Part of a small language model's weights.
Size: width 192, 3 heads of 64, MLP 768 tanh GELU, vocabulary 1382, 5.07M parameters.
Architecture: LayerNorm before each block, no biases in attention or MLP, untied embeddings, capped logits.
Training: 111M tokens, 3379 steps.
Each number is 128 + 32 x the weight over the matrix's rms, rounded and kept within 0 to 255. Layers, rows and columns count from 0. Numbers have three digits each.

# layer 7 MLP up, 768x192, rms 0.123, rows 202-230, columns 96-191
124137134114119126117141064173141139175160081080172126066118165136113194133129144112111141120101132143130142081133112113090126136139139137099136128138137160062103132141160101193158142128168178100099152133128138138103104137178096120123162159159138141117120146129091168077149165126168139086
171103098089138104094154123125114126062160137140119179166099127140153151114129055138142083127094196053128118146210135100139176122152099127127181146125120160133196150101162076134147114109085087112149169127144096122079152105184067123134111143097142177096165136143158101116129116182176114137
126106073172131135140169106160146099118112149153113091122111139149132169099156131129111133160084170043136140150124113070122119159138134075116092137150152110138121079052113111146080106189171139145113164106118092131038183124136171170122113155126186130100098156216106092130125088170141108126
136118089114135144134141120170193173123148090112159145112128165128133157088143126161197183134087102052162135134148142094126138080111121108144141110070106088147118113164104115068175189167154202110142121089197145099180101109110088155146132111136086150092126123171165134154129122139111153087
147098106105119124075129128110091173098150166083099144135114119081189099073123141129151174116160111106127094188146096113119156151125142185102079135110171106137103062132127142079110113105222079096117086103102140148139093106173168196164169106130151119129152163100131136151118133082126134104
070124097145169105099124170121125070156152133082116119088106121146111157131151160167140131144128112102106121164115116140200178111136151169150133165141128099106130132100160067165134179100152140105172108161123152158134151077103116138158102140104105135135136144102135140186121131125094136138
121108130107109126131174125112114193113146132146182125101114121156185179118160108112090150127190128145149106157128146110116142120134158142156192142109106150066133127198096098139082191141088097088072123084118115159119114175048108142138128098115080120077117122110115151142115116103089125106
156098109192146132108133143142109135054098065142107161121047102129111137056109135110197153102126165063159132072143086116052139126169140090159139126166161152141133103098110087111122075071093133139146089212128177142128106082117097137160145132101070124160125153145152142139119153079059119126
139159126143107108106121121094129104079117054111139111110134113142142098130178156090178088176128114148124137129143104095132168091153138152104150136141076130120163153110185106140132099139116126176205120118121127131116137153108128119116195108203161072094079156129137155088096169152164141120
132153087191102121155108109140113136082165150133145089109173096035100102058140134126059155117138105104096158158179154150120176114157112158082120051112139144151108152122142176175188147141086139086127155104155120104113141160147122154155111112143104130121141143132094109104155088132125181107
138184110148135133135143113092171109149184126131118078145161081059124053062086155165088107137097104138150160152102121113201099088072097099154116117093165042135108169148111069137175171166114122104119122111120122128199134160107109150164086142111046094129146070115092107077192039062072145113
194192125114142109152072109112112113158127126155112113101062145146162217080143173093122121091144139110179120178115057104144113129079133138137162197104085110184148152127103095154044129095149114148123139107137128142179160116082211156088128116202169084130121160107109110178119118133115071178
148113142162107143132151108195127097153138140101095126110112087164113155147117127151126168128130095114153148182088100062112141138153146103152075119162145127155130146091106108121140122090159103180129130145100106159152092111124116175133139078131143082135116127153100143084148107102113154131
131103039152116114064105108191140098129155133163162128092075102122143089102106140084099113142111121218131151156087143182124133170095124171132106133084104159146173144141136110125144174088139147081135089072060145159094140100184149159118140133114128126166133120147169125158122173044122079154
133091126108052082123116144060088170105168077134096150148069133083146137182149110044096114109115080090113167133155107152176126128116137189130133164129116160144075107113136125150135145091146128122063120153161174088154121153148090152148100160075126114085175134045149169190164145158136074181
134139127192153170184129120095154111118158097133100132166122160110144117144132133134150188121154161073103131164151150146122125060124082156175155146089181159117158153139158099098093085152125122042101160095197151123100177155128100095139078113113154113113095111160143078134117157131166103136
166134096180161199099138165169121090074112106129089153131133082181132103133137136062181157107140099130126124173132172148183098135150141217083127124173121122118122156135123086170167110103162122122104102203110103145113176081127143144106122143115091134092144183128076086146137153178136161117
110101116131107127049143132138118112079105134144109164130096111091206076152134153094148097125154094051067135153114132130126119108152101082131148133101113124096099093162167126119144113054197187109112130113141127077070141099086140137153153183184116146109173128093120112104119122131099123203
136145129104111149147100116146178138203143164136118171142088096106179075072139152157131079077117141068141150103131095169075074063182119130158084088119114179126100115175137154138128123112192156161074123110189106133207151199052115125132183123129141140164127107091169113102075133106107118123
069097104142104102146106163170141157144063102136152137163144110178138079132111199095166121124103193089145135148184170188087156136135119082166145086109155164154157134142169131113138145156132144182068143117172110128090113137125156202132152169111134122120074167120101120096175113086102133168
143112097084192135126138149089169129161077150130132146149148129133173097139104147112059132062139116106144129149118151068127127139195165117108099091124075131116115136100197155166147130151129180145107118214163140162118091077178161088100086106119094125072183173128142153096122094178145121106
106131116202116066105158114173170094142112130128117124201137149132077116162127142137111174142130178131175172176119109143125157116139157200141116118115128128127107109174139153113135104189125116132108095135177128102140075173101154151118100083121060117097140104053082116101102094116182090168
148121141140081147139131125132029080153118111085128133165146145187101116191169100155039217109121140072099184132137131140116130101191166149161131126140119158169112053125126093116121138174143076150055100137138180150143105075116170103156148163137147113127092199136115183110151081080136091087
146139168086108120091105121106160133120057153137148142091139135161124100136080149160133130129168122134082114150117085121131138102191100108167123134157093137103125173186116179078149127137158180095143087107098151108164096116121095150175081099061123143086101091063097112116123185133097126119
178149124121151150129162133160131103185103124126096095126111104152109189117104052143091081156137082135110130130129078167150096129110143103134086126090088115124151100088111146129181144138103142156147214107161093126148080109153161100143151080133124163126084099189122127101159163095125141127
167135141115137131155107118104139103131129100139132088180081104052144148145181059158106078116120136050134083088187123108123099137090162155162111147110187137124102159177105175158127151205207082117149107128196126110065105152068129157146092116118133065160116118138149134119119128172110078095
141110151134135103138149136137154177136098161125127061143116159084094180108095086183175093133119149089134077143096113133123213147192104124114140138199167111094122133132054098143157098114125147168136175146076082153124169108147160129182110135118131111207061128118125096165131150074113117123
140086129120124086125116110085192117154150099184131182155169102092121092082073223174146056084089113070078197173125160101109110093167165119163173117148141142154092120147166147118089172127182108096102174070131074144088129110080109095160115093155085122064078112116137128086114107085182072150
135126128164110117108102166137153139144162131115168114189163168118197146127185068149125178150129092104097142180124134132156169180116205116186216174134140119096052123141122128132122157145173121119144167202112156166112089132110113116092138082089120097068141127142209107127170158123134084113